From a checkpoint of a small transformer trained on Wikipedia.
Size: width 384, 6 heads of 64, MLP 1280 GeGLU, 22.8M parameters.
Architecture: RMSNorm before and after each block, rotary positions, no biases in attention or MLP, tied embeddings, capped logits.
Training: a variant of Muon for these matrices, 413M tokens, 6308 steps.
Each number is 200 + 40 x the weight over its row's rms, rounded and kept within 0 to 999. Layers, rows and columns count from 0. The size before them is the row's rms in percent of the matrix's.

# gate: layer 4 MLP gate, 1280x384, rms 0.0799, rows 100-116, columns 320-383
# up: layer 4 MLP up, 1280x384, rms 0.0845, rows 100-115, columns 320-383
# down: layer 4 MLP down (transposed), 1280x384, rms 0.042, rows 100-115, columns 320-383
gate100,087,218,161,179,215,200,161,218,136,178,258,206,198,239,217,217,184,253,140,165,215,190,176,190,130,179,157,190,187,196,172,281,255,257,232,162,220,220,213,212,162,203,187,228,160,178,187,198,204,194,136,218,205,148,238,277,268,253,259,230,249,110,191,182,207
up100,097,247,265,153,260,140,134,227,205,134,206,184,238,159,286,185,236,200,134,194,269,228,187,141,237,258,215,196,161,285,238,151,194,134,299,199,171,169,276,191,253,204,264,198,180,187,238,180,224,179,199,222,137,146,227,181,233,148,186,214,205,164,208,182,186
down100,095,214,118,268,187,240,264,238,131,170,159,234,207,183,164,200,165,211,224,135,166,165,218,228,152,176,240,268,253,131,216,224,135,231,99,233,169,231,150,205,182,190,140,236,173,209,143,208,133,233,223,213,205,214,251,227,105,228,209,221,207,241,124,204,153
gate101,106,147,184,185,233,206,162,237,141,232,148,158,140,191,206,217,187,203,241,208,325,233,207,209,210,236,167,185,183,179,231,219,178,166,227,160,252,259,129,185,161,165,153,269,173,225,221,203,200,197,265,286,224,183,230,172,214,146,224,230,220,165,260,217,127
up101,103,238,187,212,219,189,200,206,169,221,198,190,260,218,197,174,184,194,269,226,202,207,157,164,146,258,206,259,261,212,239,210,211,209,114,150,222,193,267,192,193,147,211,145,159,224,201,151,168,195,202,225,185,191,245,169,200,236,168,193,301,206,183,265,240
down101,098,184,187,203,211,188,238,210,167,210,267,246,116,203,184,243,263,227,186,177,180,196,279,216,249,191,228,185,218,182,215,185,185,144,266,267,158,278,153,201,240,275,187,256,230,155,264,160,245,132,243,191,103,162,145,178,164,247,215,172,157,167,187,203,147
gate102,104,213,204,222,224,156,224,199,187,158,193,224,188,187,278,122,187,201,238,193,241,219,242,199,202,244,206,137,262,202,212,129,229,167,178,183,218,154,159,152,193,154,131,171,245,231,227,242,210,210,245,199,138,227,229,179,176,219,260,169,162,198,196,224,149
up102,101,167,226,169,237,234,189,165,184,163,252,150,306,171,150,228,197,233,181,228,176,138,164,168,187,215,190,197,206,212,218,228,206,164,228,226,202,158,236,214,262,217,193,182,145,192,193,179,199,191,131,186,229,208,176,255,217,228,111,166,195,179,272,211,235
down102,105,311,172,197,239,199,134,269,260,175,181,125,146,154,289,212,206,234,269,141,214,210,221,211,235,223,211,182,222,191,221,180,218,167,212,234,266,172,202,167,201,187,210,274,160,227,231,207,146,194,214,231,192,214,249,178,155,228,212,275,181,173,248,275,134
gate103,101,290,148,212,131,198,165,140,156,172,245,218,251,249,264,198,112,196,170,184,225,193,223,251,259,102,189,192,207,163,186,238,191,194,260,221,239,200,276,285,166,225,143,198,168,227,165,180,283,173,225,211,155,133,237,194,138,180,186,228,201,187,159,142,208
up103,095,183,286,156,206,206,246,200,180,145,125,238,134,189,142,169,292,195,216,200,166,199,160,199,195,196,219,248,123,132,148,146,223,223,170,206,198,166,214,191,167,180,215,196,148,229,198,250,248,243,265,183,278,167,193,167,272,169,194,189,214,189,209,208,149
down103,103,253,167,196,173,172,178,193,209,245,246,239,205,242,257,224,149,181,182,165,206,188,159,227,214,176,162,126,219,235,210,260,180,179,242,231,211,200,221,239,154,241,226,177,181,237,184,107,179,198,201,174,152,128,196,216,161,160,228,231,183,225,209,138,184
gate104,099,227,194,206,165,178,240,207,247,229,238,230,229,175,227,211,173,202,146,181,187,184,196,193,181,236,222,197,191,195,185,201,181,213,247,168,230,174,251,158,170,248,178,250,222,153,193,207,263,223,218,215,189,173,242,157,216,192,236,230,181,236,169,232,273
up104,101,209,143,213,242,252,252,95,217,185,201,168,283,226,212,270,238,155,172,223,281,244,136,167,164,211,183,144,268,258,165,167,171,192,260,295,148,300,183,228,250,166,140,262,244,154,215,203,222,256,152,163,188,209,195,174,238,137,165,236,228,202,197,228,308
down104,103,202,168,166,199,195,159,299,239,325,186,221,174,175,235,182,148,280,176,163,169,163,211,195,232,280,157,172,177,197,212,256,204,233,218,172,169,215,203,183,235,211,214,98,134,211,190,218,198,180,251,203,225,237,227,212,271,199,208,241,182,164,142,172,95
gate105,103,233,176,107,169,242,176,145,250,224,200,207,158,228,270,212,183,219,147,159,169,221,178,201,225,174,222,176,210,202,203,218,102,148,267,179,180,180,231,194,162,232,234,150,217,244,150,230,162,245,127,205,274,213,217,229,196,225,136,223,170,222,97,182,233
up105,102,195,245,154,175,121,168,223,207,216,284,187,206,156,178,216,253,229,150,206,205,282,197,163,160,215,234,153,217,184,225,225,214,176,217,205,186,137,193,210,160,129,194,214,185,183,218,194,209,287,205,219,192,266,235,180,189,149,225,163,190,204,247,187,132
down105,101,140,184,219,257,214,231,186,240,183,181,165,139,226,107,243,184,219,221,152,229,143,247,184,252,205,220,143,264,154,149,141,182,219,168,213,187,255,201,234,298,189,184,200,135,84,197,242,232,188,192,149,239,232,183,204,197,191,211,242,205,201,175,208,249
gate106,106,198,226,228,155,169,173,251,224,272,152,147,171,247,142,172,258,140,197,312,222,197,223,240,274,117,136,109,170,240,250,194,187,209,256,196,212,242,230,200,130,175,178,233,258,246,171,206,241,213,237,220,185,198,198,183,240,256,194,191,203,136,171,188,189
up106,111,177,256,190,195,187,160,238,225,280,212,174,272,234,237,215,243,119,238,179,165,202,189,184,234,144,248,227,180,164,179,231,130,242,120,229,142,163,131,212,159,170,204,251,182,216,196,162,250,119,171,203,170,185,253,168,123,294,223,221,191,182,241,177,224
down106,108,212,146,209,177,221,176,196,211,111,226,142,211,221,186,270,152,256,224,190,238,168,205,174,198,126,208,162,174,199,140,150,162,264,151,221,277,178,261,201,251,242,181,194,155,110,210,229,208,189,200,116,107,146,173,93,245,150,202,234,273,286,172,270,214
gate107,102,265,261,169,240,155,252,236,195,178,177,208,233,190,177,143,150,216,208,223,181,88,127,94,218,184,162,277,213,202,197,236,235,232,170,240,137,176,224,149,174,236,129,246,252,183,238,283,248,263,207,157,132,223,142,182,213,206,175,145,212,254,189,271,217
up107,101,234,214,209,127,238,168,232,243,196,245,218,164,252,224,153,162,226,214,233,166,161,153,156,262,217,202,205,140,233,219,257,202,172,201,210,198,197,193,187,157,204,167,279,190,154,260,202,200,186,141,132,189,211,160,180,203,207,203,142,169,247,165,278,175
down107,103,125,120,179,136,189,162,129,211,229,178,248,188,161,218,282,159,213,187,187,196,174,205,262,230,208,205,144,217,227,181,145,160,197,148,216,197,200,212,191,265,156,231,262,201,207,211,209,129,157,258,169,244,201,246,192,196,167,218,194,238,126,250,214,194
gate108,102,174,248,203,207,151,233,247,201,226,206,254,229,221,277,213,238,155,253,198,202,262,213,213,222,151,175,178,222,162,220,161,240,218,220,192,195,201,168,194,248,240,187,177,169,268,216,234,218,156,164,138,186,203,250,281,241,187,137,220,211,274,256,277,257
up108,100,171,222,210,170,151,132,275,202,251,157,154,220,210,168,219,165,194,177,134,223,177,170,222,217,196,184,202,112,145,197,223,199,203,208,210,251,252,162,214,273,176,232,176,132,126,154,120,223,200,185,140,157,238,185,242,207,141,210,160,211,213,216,246,226
down108,103,239,170,183,205,185,176,181,192,175,223,122,254,224,232,252,195,210,199,141,134,224,134,201,205,240,157,191,149,191,230,213,143,280,147,199,234,241,175,210,216,195,173,113,219,163,233,294,186,190,194,298,211,235,148,192,224,220,220,243,83,201,226,177,158
gate109,093,283,149,275,202,133,219,257,267,179,167,168,140,144,216,207,213,222,141,159,246,225,213,184,215,187,227,184,185,146,236,165,283,215,195,176,161,252,158,189,126,202,256,233,205,226,140,209,195,225,203,183,208,223,127,178,172,190,232,229,222,225,316,181,198
up109,093,164,261,215,224,176,253,215,240,231,210,129,190,232,188,215,237,216,192,213,141,213,266,255,232,220,180,193,120,229,174,205,141,169,199,116,239,233,197,216,234,242,142,187,164,198,263,240,195,226,153,270,137,167,285,187,254,134,142,239,145,184,238,205,198
down109,095,187,173,262,188,200,195,202,228,179,176,261,166,195,211,193,170,273,181,88,250,252,137,158,201,193,231,169,216,180,156,178,229,252,261,272,145,215,171,146,194,130,234,220,207,200,112,138,225,186,230,175,226,243,174,151,190,209,238,152,230,203,138,231,173
gate110,104,214,185,170,235,187,196,184,272,152,218,155,261,205,152,142,251,246,201,280,150,230,257,242,179,241,235,189,203,127,137,196,182,199,186,194,159,212,174,194,179,289,230,182,217,181,206,199,220,207,198,210,244,244,159,226,178,211,201,146,206,212,197,245,124
up110,110,215,200,197,182,167,138,187,198,140,256,195,171,86,196,337,248,169,277,206,221,196,174,259,210,208,187,157,159,236,170,208,210,230,230,188,232,193,209,103,199,257,215,218,211,137,221,188,152,204,173,126,192,183,223,116,201,221,115,160,218,208,219,269,284
down110,104,185,136,129,208,184,177,207,191,191,171,166,182,218,256,246,228,137,210,167,197,220,176,236,207,127,239,153,293,259,222,247,169,163,183,152,171,149,148,202,224,173,159,234,214,231,182,240,213,255,209,268,158,126,182,290,147,275,238,184,260,211,200,241,188
gate111,100,183,182,151,272,161,171,132,207,204,204,266,207,203,210,183,193,223,197,79,202,275,184,198,225,249,235,230,205,220,216,265,223,155,200,258,177,174,189,134,237,155,238,134,177,189,134,169,160,190,266,286,253,215,143,239,242,204,219,151,150,173,123,176,210
up111,102,123,181,197,227,188,229,220,198,183,152,270,194,168,189,133,267,237,160,137,184,184,163,201,268,282,211,166,199,212,183,189,143,239,131,154,199,177,243,199,212,165,211,202,216,234,173,186,145,226,263,194,217,218,194,212,202,147,214,176,94,166,187,177,245
down111,099,251,285,220,234,192,234,217,183,281,283,211,186,190,210,215,107,174,265,177,243,181,153,230,163,191,228,243,231,225,212,195,189,183,242,130,209,222,193,201,150,211,233,163,170,202,244,178,227,112,191,171,213,220,172,196,236,200,241,220,210,202,164,236,167
gate112,095,167,197,207,237,236,196,218,238,165,225,174,117,168,193,193,155,266,185,190,165,144,170,111,147,167,182,175,221,220,297,204,253,206,262,171,231,190,75,168,225,322,254,208,202,188,243,228,128,230,330,201,149,210,195,149,109,189,192,181,228,264,227,198,207
up112,085,232,210,222,250,255,200,188,214,155,236,259,208,165,208,247,206,136,210,223,188,226,225,342,244,158,234,170,235,208,201,190,199,143,191,257,198,178,259,189,143,86,213,189,244,199,160,200,187,200,138,251,128,163,198,263,175,234,223,241,146,87,116,119,243
down112,097,251,160,272,258,211,242,242,251,226,168,215,182,189,205,242,183,239,192,207,192,186,244,200,176,292,223,228,177,237,212,234,167,259,220,127,183,185,216,143,240,230,222,202,193,227,243,285,134,170,292,177,197,169,153,151,191,210,204,216,211,184,237,200,191
gate113,102,196,186,206,222,233,178,199,212,189,257,226,242,178,169,190,170,250,197,229,243,199,240,197,149,201,175,192,151,190,167,143,213,260,195,236,252,178,175,281,222,192,256,231,160,150,182,134,177,259,190,179,154,171,189,273,170,154,176,186,250,289,201,173,212
up113,094,239,214,155,173,159,249,156,141,185,185,234,229,176,191,259,220,186,224,130,258,191,184,230,189,219,198,214,181,182,302,188,185,294,164,237,195,107,217,206,190,139,182,217,176,249,149,255,135,216,249,181,217,218,290,102,197,231,224,225,121,149,175,168,176
down113,097,181,182,230,221,215,214,210,185,193,237,204,205,185,151,138,205,283,197,259,238,255,184,157,150,163,238,208,125,225,146,203,200,195,156,228,274,191,146,227,255,166,256,241,199,212,195,122,237,277,121,208,167,201,165,235,192,139,179,200,256,169,185,186,221
gate114,101,246,151,194,167,222,182,199,178,220,222,165,220,223,143,184,107,196,187,236,165,144,176,176,185,171,163,244,254,194,270,140,198,221,203,276,126,237,209,147,240,121,169,216,226,224,213,190,136,206,273,198,131,161,134,242,126,229,270,192,222,269,234,198,211
up114,106,229,195,191,179,173,169,117,159,231,233,228,202,210,134,230,153,249,204,168,248,262,129,233,238,186,173,243,180,223,146,272,181,225,126,223,196,211,174,299,124,175,260,206,244,224,263,271,222,169,193,187,179,235,139,183,179,271,187,157,285,218,268,183,161
down114,103,174,152,215,197,169,147,280,238,236,168,189,250,181,227,197,231,168,209,251,185,232,270,238,137,166,159,189,146,205,165,187,136,155,222,196,229,209,225,158,209,160,192,269,163,196,187,167,198,138,198,118,209,196,277,217,201,259,149,201,186,198,171,231,206
gate115,102,240,123,194,167,176,227,184,231,239,158,159,284,175,197,201,214,224,234,212,212,217,211,180,184,155,176,243,154,192,267,187,176,148,194,129,149,202,229,185,190,193,223,128,199,188,206,171,145,219,204,199,190,159,175,258,164,169,146,193,179,177,177,181,141
up115,103,165,190,202,144,237,201,188,298,210,202,240,108,230,174,240,235,156,221,181,180,156,167,146,227,256,206,169,202,136,186,196,242,198,217,149,173,286,197,207,167,214,198,193,215,163,301,259,206,216,233,167,206,218,207,181,271,209,218,228,168,243,202,238,203
down115,098,190,199,125,260,188,207,187,115,186,189,215,191,151,186,190,227,227,191,246,223,215,208,198,168,169,182,287,170,239,182,185,145,168,144,228,216,212,194,188,235,262,227,170,191,207,200,193,175,211,238,213,167,193,176,243,194,104,236,208,197,170,245,136,171
gate116,102,210,216,205,232,206,200,178,158,175,249,191,146,260,224,260,223,213,175,179,248,182,127,205,190,207,240,244,181,258,248,203,208,201,250,229,156,194,149,173,215,186,229,241,172,194,190,222,134,177,214,204,256,196,220,159,196,226,182,174,201,234,120,206,162